Part of a small language model's weights: no biases in attention or MLP, 292M tokens.
Each number is 128 + 32 x the weight over its row's rms, rounded and kept within 0 to 255. Layers, rows and columns count from 0. The size above them is the row's rms in percent of the matrix's.

# layer 5 MLP gate, 832x320, rms 0.0396, rows 325-429, columns 128-191
size [102 102  96 105 100  98 101  99 105 105 102 102 100  89 101  99 103 108  93 101  98  93 107 101 102 103  97 107 103 100 106 109 104 102  98 104  99 101 103 103  98  99 105  96 100 103 108  99  93 101  92 102 102  98 102 103 104 111 108  96  99 104 104  95 104 102 105 100 103 100  99  96 102 105  97 103 103 100  96  99 104  95  95  98  99  93  97 102  99 101 100 106 104  98 105  95  97 102 104 103  99 109  95 103 103]
[[189 106 141  91 168 110 120 143 121 129  66 137 153 147 111 130 131 161 165  99 129 150 121 129 137 188  56 107 103 119  47  86 157 157 114  90 112  38 103 142 137 150 131 133 151 111 102  55 158 119 121  99 146 126 102  84 109 108 121 182 122 138 130 135]
 [111 169 190  92 137  84  97 122 125  95  68 118 139 165  91  87 144 178 137 134 157 215 162  74 197  78 105 154 105 178  95 206 182 169 124 151  87 108 202 151 138 113 124  79 139 190 173 127 173 163 143 102 140 122 191 124 123  51  80 179 148 125 133 138]
 [106 178  74 131 130  83 159  93 161  89 166 144 107 123 179 116 102 147 168 129 143 143 188 116 124 131 154 127 131 176  48 138 144 121  92 154 117 113 165 141 167 112 143 144 145 100 121 196 157 146 139 153 199 104 143 109 129 107 167 202 185 164  98  59]
 [111 141  99 111 155  67 118 120 102 126 151 116 230 130 138 169 155 147  55 129 140 136 183 175  66 110 114 120 149 167 136 153  98 164 137 165 113 123 149 109 177 147 160  85 203 173  72 163 152 109 168 106 141 108 126 125  70 111 152 140 112 163  82 151]
 [127 165 138 116 147 123 143  66 127 146  49 178  62 138 158  95  77 141 142 137 112 152 113 149 114 105 101 104 151 116 161 148 190 152 105  78 124 149 153 102  70 167 117 165 125 182 140 180 127 128  88 164 108 125 139  57 160 147 131 134 109 110  85 161]
 [142  89  94 130 100 140  79 127 168  90 101 142 108 141 134  95 135 138 190 133  65 143  75 145 121  93 132 113 153 122 182 184 136 116 133 119 131 163 114 143 107 169 138 176 117 154  89 146 145 103  91  97 149 138 118  86 126 143 140  77 138 121 181 148]
 [147 159 125 162 147 152 119 118  89 169 112 144 150 140 168 103 148 126  88 119 103 110 105 152 107 122 124 154  78 144  98 150 117 108 112 134 121 163  59 135 158  97  87 105 127  93 119 163 146 139  99 135  90 198  97 168 131  61  77 139 126  60 112  90]
 [135 166 134 174 167 145 125 169 175 143 140  59  83 168 128 153 108 104 129 115 179  98  85  84 126 115  92 104 136 153 139 111 147 172  94 140 135  85 132 124 157 125 149 138 126  66 140 161 155 137 176 166  96 146 123 134 165 113 137 156  74 162 148 128]
 [151 125 120 179 162 141 113 110 145  84 150 131 154 139 139  96 114 155 150 135  99 134 153  82  83 154 153 117  72 122 140 169 126 116 131 140 108 102 138 129  93 116 152 111 192  84 142 106  21 130 178 166  97 125 131 115 105 185 141 144 128  95 150 125]
 [100 125  87  81 183  98  83 149  69 105  94 179 148  71 141 129 118 134  77  89 115 127 124 210 171 103  97 131 126 111 184 127 125  99 124 178 180 136 147 137 161 153 102 102 160 159 163 116  50 148 122 105 147 144 110  90 141 112 106 160 143 110 139 112]
 [115 147 128 129 150  86  97 101 116 147 136 109  84 134 154 134 168 103 119 118 125 119 198 176 156 121 169 120 148 106  73 125 157 124 123 136 135 157 189 138 233 105 118 112 128 147  86 105 119 146 212 158 129 137 178  90 145  91 154 124 167 108 128 158]
 [108  78  91 107 147 174 140 106 131 101 149  96 153 102 134 157 183 142 122 173 113 111 135  98  75 163 143 168  96 105 110 103 107 138  98  98 126 148 131 121 181  97 139  72  78 152 113 140 132 111 124 130  91 149 130 122 111 117  96 117  80 103 101 127]
 [124 162 169 105 109  97 164 169 136 149 147 138 115 100 128  82 173  69  98 111  94 101 135 145 147 113 133 120 146 142  98 142 143 152 169 146  95 128 138 111  98  84 114 105 122  94 152 180 147 131 153 141  96 208 129 153 119 157 127 173 114 119 124  78]
 [125 104 128 143 127  79 101 106 107 169 158  94 155 171  81 162 152 120 104  99 178 148 157  96 176  54  74 148 162 107 118 118 170 121 141 108 112 122 164  87  81 161  81 107  80 137 137 182 139 115 111 165 143 103 164 100 144 164  93  88  55 135 105 110]
 [113 132 156 162 165 110 137  75 113 139 130 170 104 112 121 151 111 109 100 155 210 139 144 140 130 101 133 135 118 113 129 129 136  87  72  97  72  92 156 135 141 123 148 122 136 167 163 138 159 156 127 105 155 123 148 119 146 146 103 160 182 144  93  80]
 [ 94 147  82 136  99 128 141  91  86 135 152 112 153 126 158 124 104 118 121 187 109 157  89 115 161 148 165 126 121 147  98  81 186  96 155 126  63 131 146 184  96 146 108 138 120 119 104 117 162 165 125  89 102 121 119 148 101 177  91  79 163  91 137 103]
 [ 52 160 116 127 103  97 112 104 119 130 100 184 116 133  92 148 164 109 144  93 126 160 159 179 175 176  99 143 113 160 109 130 129 145 144 110 165 126 138 154 123 135 169 143 136 170 119 109 157 129 131 156  89 174  99  95 113 123 153 116 130 210 106 162]
 [154 193 181 189 144  83 160 115 128 104 107 190  94 135 131  95 114 123 121 127 198 134  98  76 106 138  95 127 145 119  99 147  73 136 159 136 118  95 121 164 133  89 112 126 135 158 110 106 164 138 168  96 144 163 131  89 106  95 119 150 113 140 147 114]
 [141 108 138 202 180 112 120 133 144  96 163  59 192 160 134 112  73 124 166  78 126 109 116 174 116  89 114 147 144 107  44 138 143 176 117 155  91  97 116  94  81 177 111 165 156 152 131 131  92 134 169  81 120 176 124 100 130 152 128 131 140 131 109  74]
 [121 110 129 157 198  87 146  70 109  75  64 173  86 167 189  65 118 137 150  93 130 153 120  93 137  98 130 168 170 134 169 113  83 101  79 144 139 128 190 129  72 148 134 154 132 144 117 131 142 104 105 121 107  95 135 175 147 161 147  93 136 130 116 106]
 [122 150 100 110  89 131 138 167 112 102 120  66 131 177 121  98 132 125  86  96  99 124 134 150 185 153 140 145 163 187  97 150  86 123 117 189 136 152 145 132 130 132 151 108 173 150 127 159  42  98  79  79 136  66  95 165 157  37 116 150 108 145 116 179]
 [ 80  73  89 160 126 188  72 123 144  97  94 126  47  94 153 112 145 170 162 149  83 122  81 154 113 190  94 108 151 157 140 139 122 101  98  92 111 127 106 145 118 104 144 157 158 103 180  97 132  95 136  58  83 185 126 157 104  65 131 138 224 117 116 170]
 [ 90 126 137 153 132 135 112 124 150 115  64 192 129 136 146 128 184 179 132 165 106 125 140 162 105  90 101 120  65 146 158 131 124 124  85 113 137 106 106 156 131 121 146  87 125 123 157 131 147 120  97 144 178 139 120 112 118 160 111  90  75 115 128 255]
 [125  98 155 139 167 108 159 110 170 120  83 137 116 122 132 130 136 125 153  93  55 164 145 146  32 126  84 123  82 146  79 220 119  93 156 158 135 145 182 129 138 102  98 120 180 115  72 168  84  89 142  78 112 130 189 102 177 138 130  43 108 120  94 141]
 [198 113 122 148 181 130 109 109  98 150 161 100 158 173 134  98  84 143 163 107  88  87  75  82  63 113 192  79 120 176  90 127 115 143 180 174 152 113 118  92  88 112 158 102 111  52 120 142  58 168 148  85 148  83 138 102 101 120 135 106 116 168  71 127]
 [114 157  77 156 168 145 139  94 108 128  93 107 132 161 127 163  90  92 110 123 150 147  99 134  92 120 145 137 127 117 121  95 146 136 120 122 115 142 129 101 134 113 122 117 156 104 118 187 118 138  87 123 106 104 153 127 129 141  75 168 147  89 161  92]
 [ 78 121 136  80 158  99  93 132 129  45 152  32  84  92 160 132  98  64 102 160 134 153 130  83 155 147 115 128  83 189 127 123 174 108 215  97  94 126 181  87 139 117 150  96  99 151 129 120 175 110 100 159 128 124 133 102 166 134  98 156 124 139 155 147]
 [151  90  81  81 142 132 146 134 109  67 145 163 152 113 145 127 186 117 162 133 166  99 102 136 111  65 132 159 115 135  83 103 135 154  78 182 155 115 152 120 139 102 156 147 113 131 119 135  67  82 109 141 110  98 198 136  41 109 136 145 104 217 144  97]
 [ 83 133 153 147 193 108 188  87 128 120 125 113 132 103 164 171 197 186 103 175 178 159 139 130 130 105 102 163 139 126 133 143 185 152  59 110 108  50 149 127 151 149 109 140 155 108 175 169  92 145 150 154 106 150 156  97 163 107 109 128 126 127  89 108]
 [ 73  68 158 165  86 123 127 161  82 158  76 203 176 127 108  98 106 111 130 166 138  84 188 136  87  86 109 150 134 140 138  81 154 131 108 123 179  87  91 159 179  67  66 143 149 112 111  94 176 119 100 127 133 106 122 113 130 125 149 105  82 145  82 108]
 [139 102 182 165 113 152 133 149  97 133 146 109  65 118 142 142 133 174 137 121 122 169 135 130  66 114  92 104 129 100 168 163 131 168  85 130 133 154 149 146 121  90 180 153 199 119 166  80 118 188 157 137 117 203 146 132 133 130 138 105 172 114 125 168]
 [104  64 130 118 166 109 138 139 166 168 142 126 148 103 121 120 202 137 124  99 120 117 160 155 113 102  89 165  91 112  93 178 118 162 153 112  92 146 124 174 152 114 118 138 140 168 121 121 119 119 103 114 138 166 126 179 109 146  80  97  49 129 123 125]
 [113 156  76  95 141  59 163 167  93 107 161 109  87 192 168 108  62 112 154  29 161  85 175 200  82 140 117 169 173 152  77 135 172 102 121 114 155 116 118 121 141 123 145 107  91 143 102 133 176 122 103 171 120 131 133 102 132 154  80 111 118 134 183 120]
 [142 177 104 180 135 151 133  97 193  85 183  93 111 101  89 129 117 104  85 117 135 133  99 142 127 186 174  83 128 113 142 118 124 193 115 150  87  77  82 114 142 106 135  89 114 137 200  98  88 161  78 110 100  91 122  80 123 203  90  83 107 156 131 148]
 [116 129 104  84 157 124 114 200 146  79  81 167 144 144 127 192 138  92 107 133 146 169  80  88  89 108 127  92 115 149 138 176  69 131 123 114  75 144 107 126 132  76 102 123 169 112 146 165 144 158  86 133 131 179 101 167 180 130 135 124  45  96 140 129]
 [ 71 164 127 113 179 102  86 149  92 143 119 149 125 135 131 144 184  96 117 144 129 111  76 140 153 114 175 131  65 108  93  63 169 153 147 160  90 125  97  95 123 100 114 164 125 116 129 129 110 127 136  89 113 158  97 133  80 136 157 193 123  82 172 136]
 [179 115 123  83 139 118 111 164 104 156  93 138 139 129 147 171  83 124 140 155 105 130  92 137 142 146 111 167 114 143 106 203 141 135 118 230 141 158 164 133  73 148 104  96 147  77 150  83 109 147 114 177 122 146 165 122 132  75 172 139 117 178 163  91]
 [141  47 128  80  90 136  76 174  91 121 113  98 128 153  92 101 151 123  54 136 125  96 133 161 148 198 157 154  75 157  67 124  94  80 121  95 126 162  61 174 146 107 133  93 152  69 189 138 170 111  94  92 136 175  87 145 105 152  75 166 127 174 142 133]
 [130  96 161 141 147 133 171 158  85 129 178 154 142 127 111 110 131  98 180 140 117  68  85  89 108 158 134 177  48  54 122 121 135 127 140  92  87  92 188 216 137  94  83 123 165  90 122 129 135 180 150 160  83 151  82 105  82 165 129 136 108 113 165  65]
 [139 182 150 128 133 127 108  73 100 126 124 155 134 161 126 169 121 127 174 106 145 119 104 117 104 175 159  53 107 161 154 153 119 124 158 126 153  99 103  93 141 137 121 153 127 155 158 165 106 148  54 157 146 146 158 158  94 163  41 115 179  71 177 134]
 [169 148 133 124  70 155 119 145 103 149 161 137 130 121 174 166 133  67 161  64 113 177 115 181  99 172  96 143  71 132 139 189 158  95 123 159  77 102 181 108  90 147 120 125 163 194 156  83 180 130 104 141 102 174  49 117 102 102  79  79 172  81  79 147]
 [105 152  78 101 145  55 157 147 118 124 163 134  64 135  38 175 144 135 192  91 186 140 115  94 122 186 151  67 119  87  70 137 153 187  59 105 118 199 134  87  62 139 104  78  67 138  89 101 170 176 146 176 133 143  67 160 170 151 122 116 143 118 201  30]
 [ 88 108  87  61  99  78 112  90 127 117 155 100 171 136 122 210 118 117 132 173 129  65 200 150 141 147 161 112 137  94 122  99 125  84 146 108 188 142 161 183  69 137 110 140  99 134 116 107 150  86 105 114 107  97 155 133  67 185 107 177 113 108 156  56]
 [158 129 184 162 149 130 122 135 103  99 216 202 140 174 115 111 162 160 147 106 183 101 113  45 112 161 143 187 134 122 190 143 153 137 149 167 143 121 140 144  73 136 128 115 155 128  61 124 125  92 132 100 124 105 110  97  91 101 117 168 108 133 116 121]
 [119 119 126 125  85 115 155  86 135 142 200  90 103 137 157 107 160 159 117 101 156 103  89  82 126  89 149 128 156 168 125 139  67 111  82 115 153 113 158 133 123 156  98 141 103  94 169 132 166 166 147  85 170 124  95 147  89 133 150 105 132 128 185 151]
 [ 50 114 180 100 127 192  85 138  80  89 173 163 117  83 170 140 208 105 137 124 170 113  50 174  80  90 101 147 150 164 105 168 146  88 159 102 149  91 101 172 117 126 127 123 121 186 179 103 131  84 132 114  95 197 120  98  84 164 140 180 135 144 138  94]
 [161 177 132 119 123  95 117  94  74 103 158 100  80 155 137 125 160 106 117  86 113 153  66 113 134  90  91 136 109 133 147 110 154 211 152 130 114 190  60 114 127  53 102 120 124 163 121 109 168 116 161 115 124 138 123 119 175 143 139 100 157 156 177 134]
 [120 180 138 202 122  69 102 173 149 152 129 108 147 150 128 115 106 128 179 128 198 140  96 207 148 139 118 153 135 104 141  82  64 147 127 144 133 100 104 137 127 107 112 141 124  83 164 202 133 155 106 104 125  88 189  97 115 124 138 151 144 106 146 113]
 [ 54 164 153 106  77 162 112 145 115 160 169 132  41 163 145  79 115 170 144 112  83 120 162 179 145 111 169 167 136 161 137 149  86 124 105 161 182 128  99  93 198  98 104 140 102 107 168 120 126 115  76 165 159 105  98 143 112  99 156  85 150 119 137 138]
 [123 183 136  68 106 115 186 183  73 129 119  98  67  83 139  82 146 155  96 127 123 176  96  96 162 167 103 140  80  73 152 119 167 148 125  87 167 143 154 132 135 140 123 115  99 114 133  97  89 129 188 131 118 148 167  63 102 106 155  85 113 124  96 132]
 [115  80 125  95 255 134  81  81 122 186 140 182 150 152 113 108 185 144 126 132 160 128 170 165  47 137  83 113  74 122 130 155 121 128 193 119 175  97 111 106 130 120 101 148 158 141 140 100 128 143 149 102 109 163 107 103 112 153 105 125 103  64 142 109]
 [151 162 156  68 150 143 145 157 127 122 131 129 145  83  77 116 144 169 120 163 103 103 153 143 128 136  98 105 115  76  83 144 103 123 161 137 132 151  90 108 132  98 169 142 125 119 180 134  95 140 166 121  79 167 137 102  87  49 181 115 125 161 146 158]
 [ 99 120 180 124 109  46 142 175 140 106  67 123 102 101 138 130 111 103 111 101 100  60 148 112  87  94  96  95 103  67  90  73  94 106 134 118 123 145 139 203 138 157 102  74 119  97 114 127 153  92  97 151 100 160 135 119 105  56 147  82 118  89 131 142]
 [145 149 149 157 141 129 199 169 157 153 119 169  97 112 139 120 110 137 196 139 140 112 160 163  82 109 109  79 128 172  55  90 140 162 180 127 127  95 115  60 113 107 115 126  88 114 138  69 171 117  96  77 124 173 146  94 143 173 172  96 132 153 146 162]
 [ 92 114 120 151 199 106 107 171 146 159 107 180 153 155 112 109 163 147 114  80 121 103 153 106 159 163 106 209 102 147  98 209  89 111 124 105 139  94 157  69  71 166 165 138 132 134 148 144 136 164 147 140 114  46 118  79 121 145 106 171  79 153 137 219]
 [127 183 186  73 129 100 109 100 103 109 152 135  95 111  69 155 151 152 152 187 116 148 127  86 126 114 143 108 134 132 164 112 176 137 152 109 157  76 104 126 145 146  55  68 131 141 112 158 212 119 139 191 136 155 157 171 109  70 146 133 210 122 162 138]
 [104 115 169 151 106 152  45 175 138 143 160 137 174 130 112 119  64 162 115 138 118 163  95 112  93 117 151  96 163 166 147 154 118 164 136 165 135 129 154 114 196 100 140 189 115 111 170  93 118 135  94 165 139 127 124 165 129 124 120 132  77 125 143 168]
 [132  86 186 127 187 110 145  98 110 121 128 113 111 128 154 111 106 223 118 104 152 148  93 146 135  73 177 144 186 154 156 191 139 116 143 155 126  65  85 146  92 155 173 145 118 155 122 119 178 161  77 179 142 194  82 176 112 136  71  99 174 138 150 163]
 [111 112 154 132  95  79 168 137 106 122 120 152 148 124  95 145 153 112 100 159 145  89 120 116 146  92 107 145 200 127 150 131  92 131  86 167 103 117 156  89 121 159 156 148 174  91 110 193 117 104 120 108 174  86 130 155 153  94 147 145 131 117  73 138]
 [155 108 123 111 154 181 130 209 147 175 162 109 116 104 123  84 122 150 141 165  96  90  96 159  94 151 115 105 159 104 137 154 142 159 154 153 159 186 126  96 143 162 140 170 140 126 140 135  93 127 204 114 103 144  94 111 164  87 124 148 151 164 132 144]
 [174 166 152 131 132 137 112 183  72 105 166 168 106  59  54 105 154 129 116 111 132 175 116 130 182 126 129 157 114 151  92 113 104  95 125 101 113 136 120 127 155 132 130 111  97 118 113 122 161 150  84 158 159 129  93  84  47  87 120 158  81 169 133 128]
 [113  83 178 158 124 120 191 126 103  99 117 154  89 113 189  62 123 168  71 108 115 116 122 108  84 148 104 153  83 106 138 132  94 136 120 111 144  99  81 118 118 189  98 105 106  91 157  72  99 175 144 173 163 106 148  93 156 205 147 132 107 111  96 106]
 [120 175 156 128  82 149  95 128 152 141 116  98 156 163 130 120  79 176 151 170 138  91 139 189 137 123  93 124  90 125  74 172 163 139  83  95 109  71  94 135 152 131  55 117 125 170 145  72 142 167 171 107 121 164 112 196 127 144 140 110 144  77 175 173]
 [123  85 121 111  81 114 107  67 134 146 164 124 115 151 149 106 169 138 104 121 152  96 180 125  80 127 133  95 151  81 127 162  70 141 132 121 113 101 197 119 176 146 143 121 158 159 129  87 129  57 158 135 111 172 172 137 117 124 177 161  90 123  90 130]
 [ 81 119  91  80 137 148  92 103 138 120 138 151 156 183 108 109 160 123 129 107 121  85 175 105 142 101 151 108 104 121 151 114 142 125 104 128 131 110 156 139 163 164 163 134 125 168 147 160 127  88 110  99 128 157 170 130 131  76 100 140  81 122 125 161]
 [101 179 118 154 105 162 147 141 122 155 121 137 102  80  57 125 146 119 141 129  95 157 125 136 129 144  68 112 125 152  86 104 132 102 175 144 107 122 109 165 142 113 122 100 110 143 114 130 108  92 107 141  88 169 160 124  95 139 130 133 122  89 149 155]
 [111  81 116 152 185  72  87 121 148  62 140  86 172 158 107 129 112 130 154  92 177 153 104 111 101 102  94 108 171  67 140 145 135 102 162  99 150 127 108  73  45 102 100 165 122 128 127  81 111 121 133 126 179  65 125 119 163 120 159 112 153 163 154 112]
 [155 138  94  84 172  86 154  60 111 111 125 164 135 114  82 101 133 128 120 135 137  98 132 155 121  89 164 121 223 115  92 109 134 134 152 133 107 145 117 103  89 178  68  65 190  71 147 113 100 169 190  77  88 121 185 126 103 169 114 147 135 146 105 135]
 [118 162  97 139  69 114 110  83 152 106 138 145 207 160 207 109 124 129 116 116 206 129 137 102 140 143 177 127 100  96 105 109 176 146  75 143  78 152 134 178 109  92 142 115 120 108 120  89 146 136 122  61 153 137 163 105  79  45 128 192 131 138 154 104]
 [118 136 160 138 173 109 106 168 120 100  99 160  89 139 116 115 122  86 124  87  92 136 216 125 116 112  78 148 161 129 120 135 156 100 119 143 185 138  97  49 144 139  78  71 118  60 136  79  89 163 136 177 120 166 110 147 110 104 122 101  95 124 102 177]
 [ 78 148  80 131 162 163  82 114 102 169 168 142 133 126 172 180 135 122  95 117 119  99  78 114 177 130  85 116 175 104 127  93 146 121 105 113 109 139 129  89 195  90 162  94 141 107 101 152 175  88 102 101 158  99  84 109 158 125 177  88  68 160  94 128]
 [ 72 139 173 164 122  84 149 128 156 105 161 173 114 175  76 104 110 141 128 131 129 124 122 113 129 186 156 110 133 186  91 103  99 102 117 124 134 148  88 133 115 164 117 153  81  96  71  85  65 180  84  96 159 161 177  76  87 139  47  99 118 133 147 175]
 [146 131 145 130 131 135  94 147 143 100 171 199 146 128 127  97 160 124  97 145 107 136  98 140 155 134 154 124 178 154 135 147 141 193 113 111 152 138 179 126 117 178  79 136 143 175  60 133 115 147 160  70 115 125 130 114  94 117  69 108 101 105 148 124]
 [122 134 149 205 143 179 160 189 170 120 155 169 111  95 123 117 165 219 183  39 187  74 105 178 202 186  88 107  95 111 104 145 125 153 132 136 166 144 132 106 143  98 128 173 172 129  86 100 111 128 169 170  78  91 172  91 149 151 128 127 115 148 128  87]
 [139  87 116 123 120  79  77 138 147 135 158 130 172 110 187 104  96 175 104  49 142 168 114 159 138 106 149 104 158  95 125  87 164 120 178 139 130 139 136 106 145 174 137 124  43  75 121 148 115 138 109 131  70 114 119  98 116 126 174 155 163 121 170 206]
 [143 140  89  35 160 127 110 208  73 131 224 102 122 100 150 152 135 138 137 146 151 160 122 176  92 136 108 142 102 145  85  77 126 132 127 119  76 108 120 196 115 181 108 158 145  99 130 138 184 156 116 124 133  93 109 164 152 133 155  77 111 135 133 110]
 [ 63 145 179 158 146  90 104 158 168 144 120 150 102 126 124 167  93 149 111 176 159 177 150 161 101 143 157 124 129 130  76 117 186  88 136 148 107 157 117 147 109 129 214  97 120 207 142 113 131 144  37  90  99  94 117  73  92 100 164 131 147  52 201 151]
 [162 126  89 116 153 128 146  91 133 135 114 163 124 129 123 142 134 133 176 134 169 141 160  77 104 198 170  87 175  61 180 163 167 148 154 183 104 155 100 188 112 178 101 178 185 153 108 128  70 138  78 118 143 180  89 120 170 164  81 138 180 206 145 119]
 [ 80 120 156 110 140  58 110  90 128 110  98 113 109 116 112 130 120  93 109 186 185 119 129 169  79 123 135 103 159 140  89 168 128 167  94 149 175 142 157  98 176 145 105 129 100 167 139 165 129 169 104 200 129 122 137 138 115 145 138 141 117 127 117 144]
 [106 149 106 162 110 135 103 100 167  35 204 172 195 107  58 145 160 105 154 111 196 111 183 165 172 126 108 110 142 148 157 126 118 180 180 122 141 120 135 118 123 111 168 177 126 122 132 102 112 145 139 211 108 114  97 123 156 150 124 100 224 102 164 172]
 [140 110 161 131 143 121 140 127 143 117 136 176 110 121 103 115 109 116 114 156 117 145 150 123 156  70  83 116  46  61 151 144  93 141 172 100  85 119  65 100  81 146  59 162 132 168  81 107 154 141  80  95 168  89 115 170 156 122 133 100 144 136 121  82]
 [180 137  98 195  84 159 130 166 179  96 170 141  51 202  89 129 129 189 150 149 187 129 120 125 142 136 108  98  97 106 127  87 111  84 132 123 145 141  93 121 111 149 153 140 140 172 110 110 133 130 149 136 188 100  89 179 168 185  98 168 145 154 133  89]
 [155 179 175 165  32 170 132  90 133 158  74 126 121 127 138  89  99 107  82 147 152 109 111 172 165 150  74 132 157 179 118 152 120 148 134 140 173  94 157  99  90 147 110 138 107 135  90 117 142 101 137 121 116 213  62  56 127  77 104 129 120 158 120 160]
 [158 122 154 180  94 162 143 114 134 146 127 153 172  85 148 128 105 138  42 183 123 187 181 103 176  96 126 181  65 140 154 110 140 131 155 162  99  93  27 163 136 109 126 141 178 151 161 154  95 178  70 119 128  96 153 131 166 124 135 109 166  92 115  79]
 [140 115 156 111 139 147 157  53 131 134 145  81  83 132 134  68 138 122 117  91 155 168 123 137 171 138  91 147 125 119 149 148 126 144 191 175  93 147  76 106 195 168 137 109 126 129 123 107  93 120 200 196 169 206 107  98 170 126  47 118  62 153 106 126]
 [144 135 120  53 142 122 141 103  97 164 131 133 131 149 146 141  87 114 131  96 115 103 110 178 124 114 202 163 138 103  76 122 120 137 114 111  78 139 120 148 184  62  70 149 171 115  78 137 101  90 135 132 101 109 110 119  84 111 131 132 130 138  86  92]
 [ 91 166 190 138 128 104 135 119  85 108 164 154 196 118 140 114 160 112 131  99 164 137  86 139 142 184 152 118 142 113 108 109 148 148 111 106 126 102  92 112 135 142 125  86 125  98 147 137 120 158 126 135 162 101 131  89 102 143 185 157 211 145 145  97]
 [154  64 171 128 165 139 146 127 129 124 116 135 190 176 121 165 148 123 159  96 112 147 162 126  99 201 133 147 143 147 143 168  83 136 125 124 140  41  87  75  90 122  78  96 139 131 107 106  91 172 149  98 165 135 123 137 106 134 132 125 205 100  64 166]
 [127 165 100 169  78  92 104  75 123  88 157 112 138 143  83 141 165 150 137 149 171 113 139 124  96 134 101  46 121 188  80 135 156 107 150 145  47 148 155  84  99  54 158  96  80  63 121 129 151 163 209 164 144 104 159 129 115 171 141 189 112 122 137 149]
 [143 133 122 119 120 142 136 170 106 174  81 110 127 151  96 135 125  87 139 124 118  93 104 137 168  87 150 147  88 143  59 122 148 119 112 132 119 142  48 124 132 104 126 104 120 125 114  88 112 152 167 142 140 147 171 169 132 132 101 155  73 147  95 106]
 [ 91  76 146 170 113 121 103 119 171 178 152 167  98 143 138 141 145  68 154  94 141 112  99 133 176 147 207  98  97 167  74 123 199  89 123  36  80 147 118 174 143 119 126  95 157 135 136 151 149  92 125 116 121 165 146 132 153 140 143 162 159  76  67 189]
 [112 134 113 145 157 121 109 163 183 109  81  79 126  73 113 127 114 106 152  98 134 168 148 156 100 146 117  63 157 139 165 132 135 134 150  54 165  82  84  96 119 132 123  88 133  96 145  95 148 142 126 121  99 116 181 103 164 106 144  58 106 124  93 102]
 [110  97  83 187 164 135  96 140 108  92 119  84 130 142 244 115  64 135 145 167 117  81 124 152 106 119 147 103 136 102 145 143 155 119 137  50  96 111 142  79 120 125 128 155 122 112 148 113 140  83 108 179 113 132 178  75 140 102 165  89 142 166 105 169]
 [115 134 143 100 131 115 150 120 120  63 131 160 159 131  95 191 102 142 129 134 128 127 158 154 113  99 145 138 120 128 144 109 100 180 170 114 131 108 124 143 132  82 132 144 124 114 110 112 145 172 154 157  88 143 138 141  58  73 108 119  84 160 110 159]
 [181  89 166 121 161 141 136  65 178  79 138 164 105 189  68 153 116 129 147  82 101 155 183 122  83 112 171 192 141 121 112 144  53  52 129 108 122  91  91 125 155 137 145  89 100 127 146 142 119 179 159 127  88 112 122 151 107  56 136 126 119 130 114 105]
 [ 92 105 126 141  93 182 124 145 145 127 101  88 155 144  93 169 108 187 161  95 117  91 155  85  88 103 121 125 111 123 101  80 131  90 158 150  64 139  85 181  97 150 122 128 142 134 128 148 167 133 130 138 162 144 124 130 106  70 138  99  99 138 150   9]
 [122 166 143 146  68 168 107 143 142 108 133 147 184 109 120 173 106 107 120 115 169 120 194 129 132  94 172 101 136  97 160  78 124  94 142  71  76  77 106 105 121  80  86 137 101 114 124 122 152  82 140 155 139 123 131 145 129 144 118 151 147 108 149 149]
 [194  91 115  90 172 184 132  84 144 117 170 120 136 125 181 131  93 104 173 105 102 101 174 137 107 112 134 102  96 131 204 125 122 154 123  81 128 100 160 204 135 194 101 101  83 123 118 107 164 184 123 150  76 105 115  88 135 148 125 114 124 181 152 142]
 [159 131 137 185 104 129 164 110 146 159 108 112 145 103  48 146 124 168 114 118  98  76 186 115 112 138  92 152  76 110 115  88 120 144 159 129 100 106 176  92 119 163  94  64 122  79  98 125 140 127 147 158 106 225 154 106 129 127 104 127 160 135  89  94]
 [141 117  85  59 113 152 111 112 133 138 171 177 110 140 184 109  88 151 190 149 144  92 151 101  95 115 177 139 125  96 154 155 135  92 169  98 149 151 156 160 121 148 144 118 166 143 103 110 160 117 100 155 172 160 171 157 104  97 111  78 142 112 206 133]
 [161 106  51  92 127 155 136 159 145 129 134 128 166  79 133 189 105 128 128 136 166 169 123 181 137 133  81  70 146 138 119 120 143 112 143  98 114 145 109 144 184 178 135 136 122 137 120 133 157 174 156 186  81 137 124 101 140  85 137 156 109  85 167  93]
 [168  89 117 124 139  87 158 162 133 150 142 164 162 164 121  69 119 132 156 109 195 114 185  91  84 161 112 126 158 111  98 144  83 156 152  33  90  58 167 133  84 132 103  53 119 127 172 124 122 131 135 130 128  84  75 115  99 117  43 167 162 160 153 115]
 [104 134 131  85 127  95  79 148 123 115 184 149 130  68 162 127 161  85 137 162 158 132 102  45 129  96 132 158 144 172 140 174 111 139  86 166 185 121 105  60  99 134 116 134 139 128 168 126 118 117 174 128 127 145  81 177  87 156 110 197 109 147 145 142]
 [ 83  93 134 130 132 116 113 124 164  87 126 149 112 123 112 146 138 122  95 133 114 112 176  62 168 185  47 164  95 138 155 134 118 156 172 148  79 169 120 116 148 123  78  88 115  80 107 134 108 104  76 136 152 124 116  71 135  90 184 154 156 144 171 238]
 [134 144 127 145 172  83 171 151 126 119 104 158 132 141 113 138 119 149  78 145 133 142 114 118 133 149  99 154 118 176 139 111 159 121 156 120 118 111 169 106 129 107 146 112 119  54 115 127 167 147 156 167  98 163 132 133 111 108  89 184 169 147 101  75]]